config.yaml
num_hidden_layers: 14
hidden_size: 128
num_attention_heads: 2
num_key_value_heads: 2
head_dim: 64
intermediate_size: 512
vocab_size: 512
hidden_act: "tanh_gelu"
norm: "rmsnorm"
norm_place: "pre"
norm_eps: 1e-06
positions: "rope"
rope_theta: 63300.0
rope_fraction: 1.0
qk_norm: true
attn_scale: 0.0875
bias: "none"
tie_word_embeddings: false
parallel_block: false
extras: ["local attention windows", "a norm inside the MLP", "value embeddings", "short convolutions", "an embedding shortcut", "skips across layers", "capped logits"]
init: "normal"
init_std_qkv: 0.0406
init_std_o: 0.00768
init_std_up: 0.0406
init_std_down: 0.00384
optimizer: "ademamix"
learning_rate: 0.000865
lr_mult_o: 1.67
beta1: 0.9
lr_head: 0.00743
warmup_steps: 249
schedule: "wsd"
decay_fraction: 0.839
decay_shape: "linear"
final_lr_fraction: 0.1
batch_tokens: 16384
max_seq_len: 512
doc_mask: true
train_tokens: 185300000
max_steps: 11310
dataset: "wikipedia_en"
Each number is 128 + 32 x the weight over the matrix's rms, rounded and kept within 0 to 255. Layers, rows and columns count from 0. Numbers have three digits each.

# layer 6 attention value, 128x128, rms 0.0992, rows 43-85, columns 0-63
108123111136170111132143131180080160112185099077138159133101130134095075167087100110126102169113062135188098102090116121167144081101167155163114175117126116224058167178105094071114106111116142
112097076120153120143134143119140160163108151139144106112177127133135114084131135145114168153188079138227115107098118064079157124107090185086075198048154224129124002121159109091134171125151088
130148173144131126162089132133080107108073061177123130121119111132097133106120109142102172147098175099079072093090143152153054096112154141123176056207079083115137155132134109182149106172096128
159127124126177109116111104132122119081123107080119163166134170105183159161117139076164146088125157175070125122132133166153110166182172061122110148149128102205054188127170143065177057148097136
129162111109141108144142156114158141114130084145118125145109133131177118137142185111187118100156112159059202100106148115143118161140133091118097112129124092092141141150123146131065112114069148
113150128127122126134129106144133108148130126189105132125120088160138078037129159120110156139124149165110150137126110094120119160078111100086096048166089105074120093145109122181151155120137115
124171125084112141081098123136086116154181118098093085073124124086174116161116071105116164111091133125104167146093113142121101184123112159111142150140115109130102116147137135146150154063031100
143158130170132138168120120172078146183103141136140137118118116136145111165138143172038097129183140191117087128161138088125143115125144179116067035157132168101114154134088116141163069152236133
098165086133110138100125145157120126198101143176115100078127104163141111112127115128057103165163117113104168141125153097126135095076107169095146093113106098142163204139130160160086112066162057
143125145141103121104059110122177073181214120178108100078151138133133124133170139124122127082168101110110106141131092143147118245085126131121148180057141127139176218115127108207141115137141177
141174119113125114098127153133134088066095133152135137129121119135110134098149159096143164058082135138086126129105112171087097182109079055110091158181093088094102101159125105112170154090089176
103079136112200127121105155113141141085159107104120164122097116110116065071140115100146116147112105131232161115085138133161112098109120188124178164097124121178119065138183137087085146104139132
156153114113093137087114182145055088061133149109215096069167166135144141120155078179114118116069126135164165144094047128081151163121122170038091132132133109085076103076154127185174119167083111
129146151158120128083155129145140148156084056154101144117099128162167092105109130116144151148179163087076123155190106122127136111118132151096138072150096115108137130091151141158122101115140081
131129134113212121111120177123131199079111149143046129227172155202128181166107145078179177100117112153141046055105099112196077103116146078158136153100129105116089090100039071096142120140153101
131093126120125124082110095181076104132216142157091109137123150138139162108138120097066177140092115097139099083127151186155130138134136161122167095176124110146092161123102180091101091112090111
151150149144137121123097124099149123000133111214103099201126149101147127174169173126171120087156219191093125082144136109150018166113129091143117018183128130151109236162141050119158094104098193
131150066062104163165120142123180121210210151215120145180189120100154125108132089112107168135144128120167170044114137109148081132125124176085087131125134089064104106115089065126121183092136137
121160103131147110164126129160129121149029120123123164107096080168180092124129172179132132093149089203134210177086118080136147157123147060082060149223105142147056096134161134120096137105081170
110152102152157127070150125181050152151134132034127226052108143098110084172101117120096125101123156139106169139092070189107177136180153180068118191155134110181081110125109141170249103149172124
163120150111124122138103100156112150121118095095123186146196154145145143158095139122101184073098123123200113120095131143078089168139155137172177126165097075190140145128210071147158104156083166
127120149079159111183094100174108184077193106154174164144120141114168131111112047140117142134150118146129127150162116144094117110147184149126116104170133122114078133111140096137125107105186130
140077137108133131161155107168168120131126198175104185082145135192106141139152136118119141159118092138191151118112126128123190129101125142130121092150116161122094133136139119139098124143144124
124132187139151122152122111109100178157144136130120138112125111133137124115096136118132146129077120131164076117086148119144184184113133132158164174146140110098201148138213141167153117133118128
145111145144146129163108142142142109086077159186108183112147123148115149163164156123128161168114125136089158121093157135101153118116108124150124130115099091148145114084091096104126103146104106
128141153123098130082121115149103113091138152153107118147171112091092145094104144119123107106145094147121120171132162153121114112148104127092133150145122158150163126108231145143125133162220156
125163099107156109144124122140139171180133128120131101113111143145147138134059140141102119114104156148135127061109147142141116084089100128093149079103129134083131173113091127046157153087105130
110134125165153125176100112136125106215123106122118133147171120170132131107135157142157086092142117152120155181081109159110108115131148123124116191134145133142138084106128153114114122101061147
137080147152121170124123125171103120206107164154144124153151147187110115168141143089115157145044096133135069099161098104158167183120161137122170132088137130116142111163160150136092113164152111
121164110126117109084153133109112117123105162136132097100125138142105134103123117164134155143129085135138166145128124088077108089105130117094192176123138120119134147157170136074118145107153121
153083118146109134140132109101119099175126198110106101131139113088084128138113132127136117119103132118181050096131105105165151105131141162151149174129127149147167180133141174116110144133109156
125151095117173132162110129140130112119139062111174132108114144127160167154159134145126124094152133161117103141134124098098139151090129079109135114130114103092096192130135074102156134094164153
117103115130169131187154144075151146161133113105115139150087122158135167164145153098216163140141104115078105141172135120145117136121114049130147094100126095109151108145109140140127132134139109
131148117115137120098144113117139159127134120148177093124135137084111143057121077150068150117133108138139128156122151141103116123143143107107182201139157112126060081138113090086150110094060125
128191171132114148149161115119134118092129162154113160148078140055107135119089125116143118101086113139190123090134155144096130140110118165118147111178125158152175106144138153111139147133143149
131094098144144155122131128110159114101101090148149127125154158123103109121135114142155135098127154147102109126123116129158131117133163130168095128119128126139122106104116145154137126152105094
136144118126118125048134131120090150129072092133133125158127131151148164147118167115168143151112137135087105154095109117161191164118081089116145143146121186126153179136167152182161090125127130
117166112145144137064100144166093139101122105141105130114118148144127127128119191150160116106144153152113130113121111130118155117110106155122148187156115126150191138094099163119071081122109127
133140147136128132124126101144116138127166098081095133123121127113091113112148124105144113144126086103130141118179153114099154093133143152144091089148130141153195159160151162103083122146165141
130120120135116117159147134076134157147111173155133128137168107139143142165059199152147145184105124097201119079129115105138134082117112163117152074153132161093158168101172112132125123145104136
143117126129089140113140133152119130227144187133130099106155133193103100165121129098107132135064129117116090126126140115148159177143145160143162101094105127146131112106123171112111143167084110
140151083156125142081180143038099157162178132148153123104113122126148105132144109151174098103121108137151116131192099121150113152105146049167171184107137179079141094204112106097133110102135094
112175168131131154092116136123133127107138124111123121139120143123115103108150128160104084098106062151157170173160145126117158190131122135095118140113137119135108080161094087149132138129176143
# layer 6 attention output (transposed), 128x128, rms 0.169, rows 43-85, columns 0-63
118102132130179025079126147094122203137146122129100122074105167133144112119138093178164141148145096082142064129204078152116126166086141055113111182103147111160182090111126121111167122107141135
136107192149160113062147143107135083064130128072133039134129124124114181160135161076127148123146124138142176129142152106106058117087072139136179186108143164129143164129097149144097143190154129
102139074144123151202083088173143209113102103162158111100090167170082150155116072089136150161069148141135134099052104119140164089088130096090066111125169117113114135168109097151150135124081151
204150081086207161118138133116162165134157126170120217192171160150178110111179074177114098128107144088104106141072095135139107161171137058158067159149109152141182160150158120144143156160120111
086153154143229084087120181091096118131085100171099127156189153148186108117144124181172127115162152169117125169136168090133163195162129105109145074164099089144180119143187098130109140102119144
118176196112132130173151149158136133164160123117113143149026064167146140094115164111117129114174083151123158142062109088173155095130143168129152093156108125135140133088089075189119144082128115
113183185177071107121170152144105057173053091188126126113123111104174155096106116161104111095080145138136164100104124137116144127079131140142131096174122121145101124129168164126131104158141056
134148122085160067107123151147120171128147158143154105120055126166169124156165210100162089176174081111132071105160163095207142114104165096069102111138071144138152128140070047151167159117125141
077123151170176091143136138112141134160052107131156084133082103147146130084103181096127157106133153145148152087169136100138154154091125161030114044144097101161085148148120100115086083160137110
155178142147178165208136142127154072162081075127106102194099130116156137123141191127070128113127167079098153108100142166115175135111126217145151106095238138116116154168139111135114064117119099
151149179123116079097140120158074102179098123136113178125136132144124164093130129126103108118158117151053222110062139149120102129091096123179126132167108134100092115118183045164187162061071088
089091149131180189149116136131125077130113113148151076073187142125119109098145108168060159086060119118162143168123097140072124143142106164097118205120112106132163155108156123104138121159161113
235184116101029111125136195136108079149112125172169097173130085167111169129085142111209062152120073129160152092061156111156053148073156168136102095126160140079135154062080079076150114141194072
092140151111131157140097116109139119152095102126172169111074102162114169078134178118134119112161097197091088141111143071161159144128131131086102109117106097109090148139102124107128123135057103
184116123105192169117125111125125175088182137136074136182212176128126130154106082137167137130114115091110107188113121170126111131166117074182110193148095124127144135117094121174120171115060124
168153112106059096036106110111105153147091147118154202160101101100131081063091073127043140140134120111137079111135117178075188175110129147112087165119080159082076133100132085116138126121035059
132184104136151090186137139141091138093113131162114111174108116168160111105167163120059097130178137157079104157041120133121133107157103081163147124123091138119129177111199079234165151083111069
174142147156066196104145137131121124108125107154109112156139142078157119116110114108099115135136135128132118132150135082132174063202147122171224094125140136133132126084106070165123122128106102
102167161144242086122106120096127108133071135167111107106120087137186115162149131132153119105118117147141196107132135103172098140097179112094090087189093097184176125110202086101112129129164125
167156155104096100162221121127152101186182157181124153161119144125177125133131104160118122123022159097140139124171101138090100156097190118149006155189117119110165170115147051047228119138154114
198126093109156200135113112144132158171142128180127178157172166110096147154141079141143113135062117085129135163138104136190127116137127084149087158106099109118195173163167124138139167147162113
110146097116156107111063080148147142100037157127125109121137134130115086124120093065105143121148156128180129108101129126140180174087136152182173141144159119126108092129133149143161116112086129
145152089142144141163131102082133202160172115111182108171114096156072097107117125087093104119093117147130140139156099120068160129109129100164148152094132157125116107090148166124136117109143133
117135147127118077121172148146165128131160161085089162186075149096070143148098142110107113145162177174170114090143091157103110122138196160181128144094081137088086176155158131098125138136131112
103106111124101144147149128086131130096166128136132138133116110168127122130146159167135122139077074115150106173165118099168076129113107116104156147095123146044132077156126190138143157123147139
100139117127139064137144157095127205195136202112113126148138154135129182098177081125133080157132154110119115109143158108128207147134114113120126173179106126141098106157157094146156117097064134
153084205103204088141158135122126149126123101153152101093143166127143111163147125149138144104116139084123154137116050133119113098085120142073110076117093113194145150080098090152107131131142162
151107148168162143135128107148157138145135115160163098128127176116155124140126094056116117102149107099108066130167135163118189164183084147084084079127088135107100117120142149139125102134150091
188117138143147255150152150144102151089154125117135116138109180143123185119109184150138122137161130116111166142157089116136106143149119153108167132111133143095137113139123123134145159142107095
134104133134137153144128151133148138096182173116131150102132126167159133113151092119109155150141096142119151129126104120103100070133140079149155162117162114135138156129116132096160164145134136
137100113132111122096195129096119127119155106119119075128120145131153159133112145148106123144170149137106141100133129162110155088134122148124170132111155104128135150149123105119135116126143110
128163141132221109178148148184161142171122130121092156072152105118156109162113157085125159072111113077125186148141105165119109115080135113123114166126131080121107102068104122103114154121124085
114125080127106118179115115139130071132111099175060169078157127087107148139129238140173135144107107121145104122146108124222133145161139128120173115106101129071133107151139120140051126179171131
067092111135141158126111136169122064125111154109128098154096108088162088116121091086134152076099145133154127148094126155130153144096107158114122161118108077131091146120163175149147136114127135
160122095182132097118132159087088154118115087107098120144107135130125155129158106150110075152159140184080115104089101116158134125109190111126117094103089133146156118134115147149107125139114131
112128108108151193134132103103140049171092116125152072151160119122120131123066170175143162112095092136135140141142180122145153173150124145128143123081153140122157128082142110142088128130107093
134129132155069162127130099177148153093152130137110156090089139115104136120098113136093100160124188093159114120152156104166110127147119145156154135182067159075115136150142112097119176140155078
133085139089110138128118105080111128119136143122160124111125126126127124152136126095134094164106092120154094119134154109131151107196108102091119106126107161089127095112145121082181139120111094
169127073104115135145089109060098164124143163148101143121177127160156134111143097118146113163204113142114151084106114144129173093156140134141106087153169161144138115152164084148167089127137186
114143110128125111141158167131149171142128126132120066108107097122068141124130118083115082112158144177117128143167040123118150093115120144131113118101193148126095142125123119146153138133179132
128098149097192168111170136102075164111134128136190094183099171178117171138145166184147132100129133122103120138154080154132066161095089148079185138101130135101112129103103106141133128135068128
171078117136094206131141143199120055095146126121091119144144158109091143157123129169150127135049146158101164169172129123130116114182170147140151163103137131105127104135121100131159139143127117
149174131165094149147119151164116101107127108119105157118083125130127130128163134125107149132130084157112134125122120088100090117146162097158074121144129116146130079115167128097121105101112130
# layer 6 attention query, 128x128, rms 0.144, rows 64-127, columns 0-63
147102149152111143129119152086145114138146148138133157123101185170128137116138194119129127139139161134114138138150153096136157148115139131117121120153132153085159112145156208129155142109102119
128168146150095145151112181118126078170130167123174131098082136124118114129149146122132079135165179140144110127147130093108125121145132147119134111153132110132143135128174160142127112130111108
121072168091142125153115166114165121113087109146160082127174133083133155141150163149172126143119126189189083068118165099187094114143096173108128108135165173146174129093115110129136113103119117
125139054160113107127127106136128106134144101110121171096132103152135132141129091180168104113157146100082153147169153137144123129154115096159149141121126121151083132144166149156157130115109124
136134067127132125118089132183144097102144095156115142111154140112151097155141115164129151111146134148105116135129124131136129099183151111110127180123182083134103165109118093106138186134109128
112125085090128098112144127080133142097130148100137164101100114152127101137149087164149104120175093155077132088127166146126102135172113085158112121169108124149107122108169146142177090144126179
139130125134139130119136109146154146152158121127146142101161133129166117139124081186111141133089047068100141114177124138147116126106127135110169179113144110118102153128092168140085143153147119
077106141141145120145114122132131134107111154138145132099093109127153177127155107140130112123190147108141136152129148147067110119214076104114100105158075166154110153153192134142151064116125124
103170099124095122132126143119101081091148115117113084080030125114134060148166091185130106111080088124077160145078161121151138114149127115175175192118137118151122120177162183119112128098106124
146067075063118146114098139198085156147117141125144134144131197100187079117077154138142145143133076088175127127162127067131191120119141157144129120132180153142108097101146137112081112154113096
123062177109161145095100116123119083114110134195084086135022178107157073147136138131124156110168068098133165187052127101123118119137106115110093106170181171166107133112228198097156144110129104
111123119167118064142158092133117117185098114127168140122144111144084159119146115177217112120041142143114064137146131116214054145178126123149159138160080140124132161096098039173133081148131159
139105099061052114118140138155185083063094115151153116146146138098118118141103119125123146131082128122097134093125082124103107146178141148103140113090171103058149089099115077095159139142147131
140074144110113113132176118114171123144119078129159128160137091121106148125159125121129096107124167180115082143097097155109066132164159111111116106093146112168146188119156022145173154115126156
069159150141136126080078107105107139162161091144102139125087111132162062130118146096101100118123115130187169183083139147120105087101111156134156135116105163196135149103146176146122117073142153
185028084088107188129086157126075108081119149122068113156118175090165148082174117175131134130192085065122126125109097133049167149151141064169062182070167079141191116230149120101135144148038069
121178147077082165020125169076135165101161130087041112138135121189199120178147122110105095073147103102213146094042076097104153107131129140147101158088187118119184098255162105073164155083090094
174048124126187124170136096168121169137120093114189192166169168147092192128090143103144144119170118144065121133149108128133160134102160087138121138117199143154181155101091060158139134168137148
147176108090089109134085129040175114104144121077119147129194114105187154132169134125163135089141119122128175132139089117090142114121153074114114158126129063125129134170083083139102151110092125
133104121150141163119128143137077141150176116096117157107129080149114108127140108130117075135166114185165102089099148149138158158129142148148157078092092163133114098132082150140111152110108135
134171115101139150134131114129146158023137149126081144149182174131151121135092134053048161118171098065135134131157160109070168101073124109115115212121173127107155143170164105084154171138105137
154079178121163116096138105088080134174093112170127137114085138074102061106125140186183139147067182134103137109075109115206072147126111193140163102133111102146153139093109136125136093131155148
115113159163147116144195090113129134184109130119137179160134168177112151128101107039079128150096123088105105132117130123183115091086112102129200126157119165115136117062138128162137136165182126
111087221154180137087147137133104145090164155215045070065064120074096075113159155122099090133162122173152100143057097136165062159105165167113146160108120134199081174108106174150119136070071150
120081135150194130109123148154067156204139127122111130132128115165100084133141118132108089155169147171129122126119127137162173164136146092148098110118120156196133212178118153143143085097143127
144093082127128108109103122125052141091170102123128153116094148134140110090117179192223153116152087147129153185126118105178116141172168122105149145125131111171163131144117133124110102139059139
092186082112095116147110164137116082159126113123132128106124061129120110130163134157146089075076143155138123114167130125112094190159135098113082138147109108084120129188133123119113118099126137
109162088122142131113094163120158120069162128134109133130092107119136087122149114102083167089160131092110117070166166145060178135126133126135104178127135093100097054170124198091141186150131137
134119118091091105172141098101157091168094102143159157156103160091118133105139140125159148088088065108070159130124110105139050110161113128120118174143149075093128126107105101136124136152172134
127147104120109138139132108122197090085047128154204111150116122079119126138110064137121152139072190068150123062129156106117112144126091163179155114124111129063176064097190068105157153177154152
093199154115136136145125173143139125119117154156190093105212062153098165116111154137183130102162136180161127117169075144095163104160171189091055140111121126160057095151051149105135119079143099
134098075121073114153145098164135123120143130117136132155106141118102152135138143116153178149152040159079138154169130132086126132183155103094091151076152118122110094132049114103128146122086141
127118134136104150119122093142081157130188148130068158115129134109133070134086123183171125145106101080139135161126144110142136133163135119140127138134124126115089113171176123124116134148129096
109103062156141132177144132122107158115152154130154149095081137161160124119096115194114095168158158117152165212138160159099159109115112092162174132113101128175107146132111163179122100106143125
128067148187132153128153110088054117131131151114132148097074142187139140160126140162154095140121136098102163179169147114135136121117110102108212094123109130134149109153188214171121128124135124
128159097104115101111143107188189191118116125142130130142190106098151134112124146123145140091174151117083094147158143153121116147155123102117106109082091144126098146080080075110136147143151161
126151087053151076138128136123192133123118104184141200142174120145119119163150128131143152106139105131111101124082149163137112140155091086136132112153114096145141142036052041119162179135166144
115072120131143111106133084141125119128138158126144130104072113133107121168144137133129138108179137091102135159161125194093110149125094112106123132142116143142116147115109122167142109133107136
122174148175145125077154071063212201164170134115110200131192130149128148100109121065116155122151131110137142108188108126165082094117149114189135104157096101081066112138074094153108188098099090
143100204176127154097120102162112125138107162118152106106139142092135161113093147118111160166123140058150160103178061107076201124093133146084123098128169134116099100156146172156078099151127106
080165099131103093076179106110169143123156144114097148076146089122142100138128130141169101165149124087119123131213174175161137161139142097084168116131088148139073090144114146123136135130077133
158125119142138177122159131163048168122134129124087151110145160161153140111090160087082134182138130146196171144173131085121189123087144146137129098115132115070150144147138141104104121107151120
143094181160099177114124124133020086127158120105092142103064172152128126136140104101118112141075060100173147104083099154132166068118087148142180105101125125107121113153203204135090116102135120
111132162145159105101132122119144143174070073137141108157042126122107122152129156071142156085091102140119139131097130135161073125151132198104122156184134145177126124068132155120100128112192136
128206171135085127156150104113175157067167138159058096137115159109082139130094164079089135102072106182191128169120142122086099118113147152134118150139103100087145069126136147102141182089115150
162175095147095136163115073124142148101081165136134085159123132115147163120106095150110174115107098113138092134138123110127142043124096144150128140104128152084077096045107136105111151137117137
096182186185113167125106094121182136109119172160113107137082116110154096129125118092098136124183105140160126145090123174089172085166102111133111123101139130175040100096171179138089130114120135
173010154111119097127180129147100133143167098133152171094176120090088169151153147139130094195107147153095095137113111127165062129082164066117145136121111124188186176123081101124141034116111146
158094111118106102125112089175133125090128122129203160109123105094085100152147174162180169198158153180056128180184142181145099106145140117126127125129135167179099127051063131167113100165169111
118161191129126116181166116152182143153124115142180148187153142168106162151148169053133131085136070163124145189138119155079132106159177159106088159146149131148091122101094075139151157110163156
142156118107087087170100116101156139124087123113124094158170120112140131122150129130160156070111130104081128134162106126111099102149144122140100190142122099135151146171109083115156142118167156
157103073080095178093156175170157126035080138068115109096208107088148135184114107111041097222135145092107133112189165113073192111018096108121121119094166139053174143149149117128150132137139118
143141123062126113149143129136157111096119144119103152153165183124159146114083120083072162088094139076126119122161123120077192099083107147129123159166146109063167148117133080112171156152169130
167084158129107114089147113095125180125161128150116148127103161110121123132111132114151147162104123091107119101097102134189057062116098146127205119094158125149143105075101137117140124155138132
136101114100093106093150129098138096173106096096168146144143132111135212137179103164158102115062101138107121161107086088129072117152123047125110073131129115090149129162148062149159134144135121
101141209151152149127115129125083133164158156183069124118060133129139063113143119097091103106119067129167129131063108168160123101108111188143127130139096125195099187114148185158123103075183128
128098077155171127128115096175125131154107118135194114152186102113130150107121091165138141079190170170118120150112158206114127130156123092128096109093115128185089174109162092133118137115144132
150050092105116116135121118165094050131070118195233133089170069100111123097136106216173094214094192255116131146168145143159110143087113176137065056109118139090133134052072061147117087132180151
059214138174104098144148059107182124157107143166103111123122077119114093127100126112141164102076130126131118136144126104157052094167113149105175126131094119124051116127129141140122128098153154
121169152106131146077137163094125141141113100130086126148106157101127112089143111161148107094065121076171146067096128080125148174161122186148108137131127106090153087190166123080153139097102121
138137108093130146092129207140117157170173136119105120125135107203122168165098090101042076067105117182161101099083122144113161138116140114075122097131105087010153119144094105120178136135099145
159088071070103107101138151165085093132103113147122137148127166105134147109127119137126140120092113100088120106159111093136166112146126140150126126159137126043159132167108067122194132174157139
098175187141152165117126165122152171127136132120153104117156096151114104154119111099072076117133112167183144088127162159100188151096162169123120108091126154150108083098127183115073174086099150
119161141093096179088126171138089164133153153085033094159122159191156181138110106150085069074113047140221128121031086117112165098162113146118065157062138143061163139255156068090144148047082117
# layer 6 attention key, 128x128, rms 0.136, rows 64-127, columns 0-63
106121089135123098187129097137135126091116100097155141128120093118158172096102164144089093140066066144142141133134135165126071136105138126116098094116111102146101168155108122164168112154124121
150171119110094115117112140142208146119143072133094131167063153164134166155128133103122133111130136100087118104089167127116088113157128088135180127119113111142087118104103081104131143162176096
162123062138124093153177099098121166154129122128109102123109120145158101140151149133181205130123112114070132087103102165158082141113120098122124121102065148071121115114098144122135129162137135
104176141139137116086083121121142081096136143122135151155118121119115166168096162105084136102105150153162108115120109087111153125161149124118126121120119088079135123068154124125076112130129137
115155126138083106126174174062138127083090136150149188145114141080124212146123164113145139139164133127101108116121108086147142101134122097136140152108145090085167111095127130137172127129145142
099170122118136134182107121166142098183160178106148140104083122156073137170103161150091177123094129163152124126125117158175086116078161119096104119201101105079119143079118130086119143076141139
082104167122155158161128152136100150098042156081186130118157093145121135143110114160104120156182113161129153163107164128094114155074059149102122118113155151205101160146188164191170076071130149
092078108150171091145109111140156130145137132130150169127128119120133102128083084149114105102098128158158172145143131124103098154111148127145155112074152111171122133157162140125144120112137164
071104120130132121175134155133099145136113194016201137127142112178093122185088118156100082152117109187125176140136138104150076128070138153165146099131158116157186119112213120142132094124148135
185113121131154161094142158089132128112110134087111106122091160084133098051133114102173149147141107080104098075162128144115223149134152128129177122088153161122154168114128157099125128105085060
170108109164153124058189107095107177141126182149131110110101113116123115154125087211116085065139237102126051143168128129111178137117148130146154104110165093140108116110053136149091139176064056
101130124130128165166082119150195115146103117155117126131165112105110135078095125141106163127123133123178153166115089123102124147128130116128078119128137105131122135136100116093133156077128170
180104075119039207136108110161125080131202139089143155144138151111104153076174173031136133161116140174109148180138104183072140080171088107123096116101087087102109140157082141098153128162088054
155129134109113139139144124169154124101161165145155149192194114148137160074126127071085134085126147142114111174114098147102088110191111103081096159091107090142112105116083087167086142162154130
077107111154212098091121094072139160135087127121135143109002139149168156106097155081127138086132194138099138172156124110157162111093115124116168111095167102167184101129177150133120109092157097
127116138106123091104114168125106110122155137108169130102121152123128092119160140151158088136141115128102124079127168103166104156152137144149119133158131144100149134091138134135135138174143133
099111156146111001086134123119077156099132191160096106072095088160078067151148140153154150058107080118041043125115159142188064185188146199123154149201092159079103105070108102190132162163180122
172081157060112039111160156120105119132163122119166135131181144108100099117123136116168167146112100143054115122074193114221086151170154157086172155141129156096107111109088115170175151179158124
115181187164137129142120147147123149121148175168060069110145050165144083102104111074110193103095144108142123190192098142122128136202097134092011137161075110115073189118120116104062158130183200
115144185113123113141128101107139097111114082157133172153131169126121116115119090141135116186137118156125129066102115092185150132135177163136173160153149158128130149120103117162131110128145146
146125093125105081096154143146047136158185181100137080093098144149117124176177156109172092132120118107104100138119163131152109090160120156160115134180098137085109124116131126145143165185152113
148093106136142212139117108134152102149160096054195164193071152135170141100132150105133104160132190151120153121107148130092156127086109096110118075059179142138180146175156158138194089102091085
110091178083110109129180097130160145119165094070132150149146179162116175172115153082141143105066059082069102210022139126125110129168094128110138133135155099103108127180165176108226147141144128
145116108161130121102137108126149111162155160123135123156126173156153112150144091128156103119126198168124110127150170109128119131113081119187140138130158141161166105132125120192164115134144095
120106180110176049130151082112147134096103173168126153148119165130100149118121135158155069130127134127092103081070135092180127124079127087145172120146177105100143113115140127166119136134178075
141073075117106094158089203117102131182111068160198037064145084159185082114071099136170157119127156138193036167250187169246134200112187112092141128152124172107146104077064122117136192104155153
108164114135124145143073135153184147089115166168110081106146071096104152119118116094086148120113172123182125146164078127085148112149129125109128098111103104158124146111101093084060116059140139
137170095161174148109139079136103080140151170090172109160057211111109156134174130116161083139119091122180166089124092100133131045114142127155091088126162111115092141134175114071076052185150093
129131106140126148120136125142142095142163139076124079118086101145092106114116116120117176143155152122070133173088125181116094102160089130139083121125118115115108162123089128072115159125119150
127095060131085217145091088159086081144174098045168144166103172102096111109152205069116126137134101154163187173115111119071173096111156183093119056089151092120126147187126133132175089136058110
109152176152163101127134182107132144174147135203059157043110092116095065154088151149099230096210178077073170092118134171134106180087113125052138168151069136208142134120132116120094126039166154
139132085094109070093127119135108087191162148138139052081171139126080093151174156166178162138137124140084128121106149182156069144190104109086082126197064095104082105050079084074139144157176144
154108123129147130139128141098179111158142124108075118142111151107140130129132091102130131096141129133127144116125129122154077122126097144130125145166110115115091134099110132112091141144145117
126127124133192121113153071120175116101129098069113137123090138122100098123142140117172181079114123135094146116121099100132145177118101083085105150074140122120118086158139095127133153121132200
144039115139164112164100104111113140140118194107102085064171111106116097085146111120164146087129124126165135116151055128157087166119128124114024140163114161118126129142107160164132124127080157
090190134130085110126168121120101095093147138123167104142106114121090161168106115110089144145140129146168142131114123143160109082100115125135147127159123109123094167120134147140119110096115154
116075135114077110163143107120115099169168165065140105107086133156142141154112134144129144177126100162124142158120128171137123155081111117085115099137086106113153194139124169158128114134136178
102170113154159124150139123174133105126126146135148124144133104146133089152103114135102126139098112135118168159136144171107096121115124136167146086096135157207105150144142127097129126109115143
127121198135131146115135123190125078132131126153107042123135144146097058105185136137144128196133108105114134170072114108110139127130070130104050118103126169099128142150144145085172134120121096
130116124132105130065164143070092190113113110209067126122117145066161140109174104148140105109161155085125100125119163070103239111165133140135169162082140166113166116147113128151110099143125055
073132157158140138141088094168143116155139149100137092095115120154146119129118095143133129107117152173148164177159133160121144124149106091147142102131133150176113133144173176108155101102119137
144097150099104157124112194130112122128140113125112158116115168115105143116189162124156099197128117127105113085118173099155191133122146161107130166160121187108149126134147174108144099150123094
114115143144100160155129131110074135101112104075132178111089179154119137179123118174143066142158109145105121135133133090135155124084101105191162143099170151135184131169148184127183097162127096
158110080132155168102151113117175124107111095149115116192126114124159150094080128122110160089126158089119126160131090127094140120124126123103139091080165087133149116148102094071108133108099128
133082048125079172104076194112137114184210103041159089096178122167117101191197145064103128131098161156168146152177133140083123160149085086128098115149101083124151083155082083132143122157146138
118135021124113157077173116126086110151137070118139165137139135123132105158163110154127155152082074098173157107097147124109100116138120206158127134156124138075135071141121159092136164168081219
106152100139171122133175096109095112154090128098122187124098152130129104141121124146134115088137134113140176104132134121128123126107134149157139116124109107142134092136133146139120106144171138
103115154090099063133097188172138170112099116126123072068172075152154128130083117137115168112118056170070091165024172171162098192135034107050108172185077167106130177092066132158207153090149150
104056030092111015114113122167066107153137150169191035031090060136058044111139159158192149027105070097106057157122166195226063158175112227131113121211037135106162097031057087149158172149166171
105124160111204065092125199135166126180205121072082134124154081174086094143114127109120179092174177125032156150104124168157080170133102124078088147149062101152092119121038082104110180127163162
111155113155154133130135122150153143134155135148122101127108090135123136103114150102083172082126138084108153159168096139106116145150118130104077105113111100146111134121115117088079153104134150
104157141115085122133115143139081155120174161130145127093084147135115160146159164117137079164116086140096143100071140118143121062125104142175141126167092147097132149140143131163142138161093103
155127096112113235137140156128105116153207143060144142181116152152141180150182144048149108166112100114130179129124135129067161021134102091139057148144135154091130145187182178082136142194093113
141094097140110126096177100112079101165114046033170189120066143136185135141156150139143137102087061142061120148075176136118099132186098124122093138128162145095145103172176191111250113166124127
107145150136114143142100163145163152074130128164111126114181090103105134115111126144072145135119143117147119169109064148085109113133105128109071164103118088134087134126087100116095181139115172
103128127144186122131149095127138137111092137106097164126058163202146119145109095155160079100157167094072118128113156098113115112043086097179160131097193125166183121127191168140127118121134122
133117088087110033114160079095132085087087094189126161149146076098101136092120128144161087098152128118170110083090112091156084136133162183074184101135112108165147070068127102163072122164106168
065160099072112076163080143140107055109114060145128136089058085095083123085060157179153139173142148149074168056000123196148099138063085163064192120090082160176132176109055132183134212078152131
101149115163155161146118089135179146155139113158090137146118110120123147124130121111111154097127165089162155168145081126088147132150129135115088125122119076141137115132093102095111147094131134
134134104180170255157092142138149091116129093074113164197092162129143142091141135133078068220171198153179195082178057072036194119033151068174128069084191128152147152193149142089127054132026085
120124175096094059096109158094149137119148119134092142116134112139085135180146119136154129139091113160093072099058168116150115144151130114112178126163081131099097152141117135162166128135171055
157098101104077213146121185129141126134168148137125109122145146103123187109157121136171159203100079149159104114133126147082177095110115085131080129125154161064136153149126150059141151180085124
118124159139140126140114088131071087111145151124122161123103177188084098127148139095130137116165127174098164100136143117142125124147139181126223121135113120148135123132137123191131083103142105
123097113131088055085114149092102141086112118145099128086114099124123052173186138164141142129154132108053092088104159132138109179129160151144156141187111162113125096072122126158131148142151144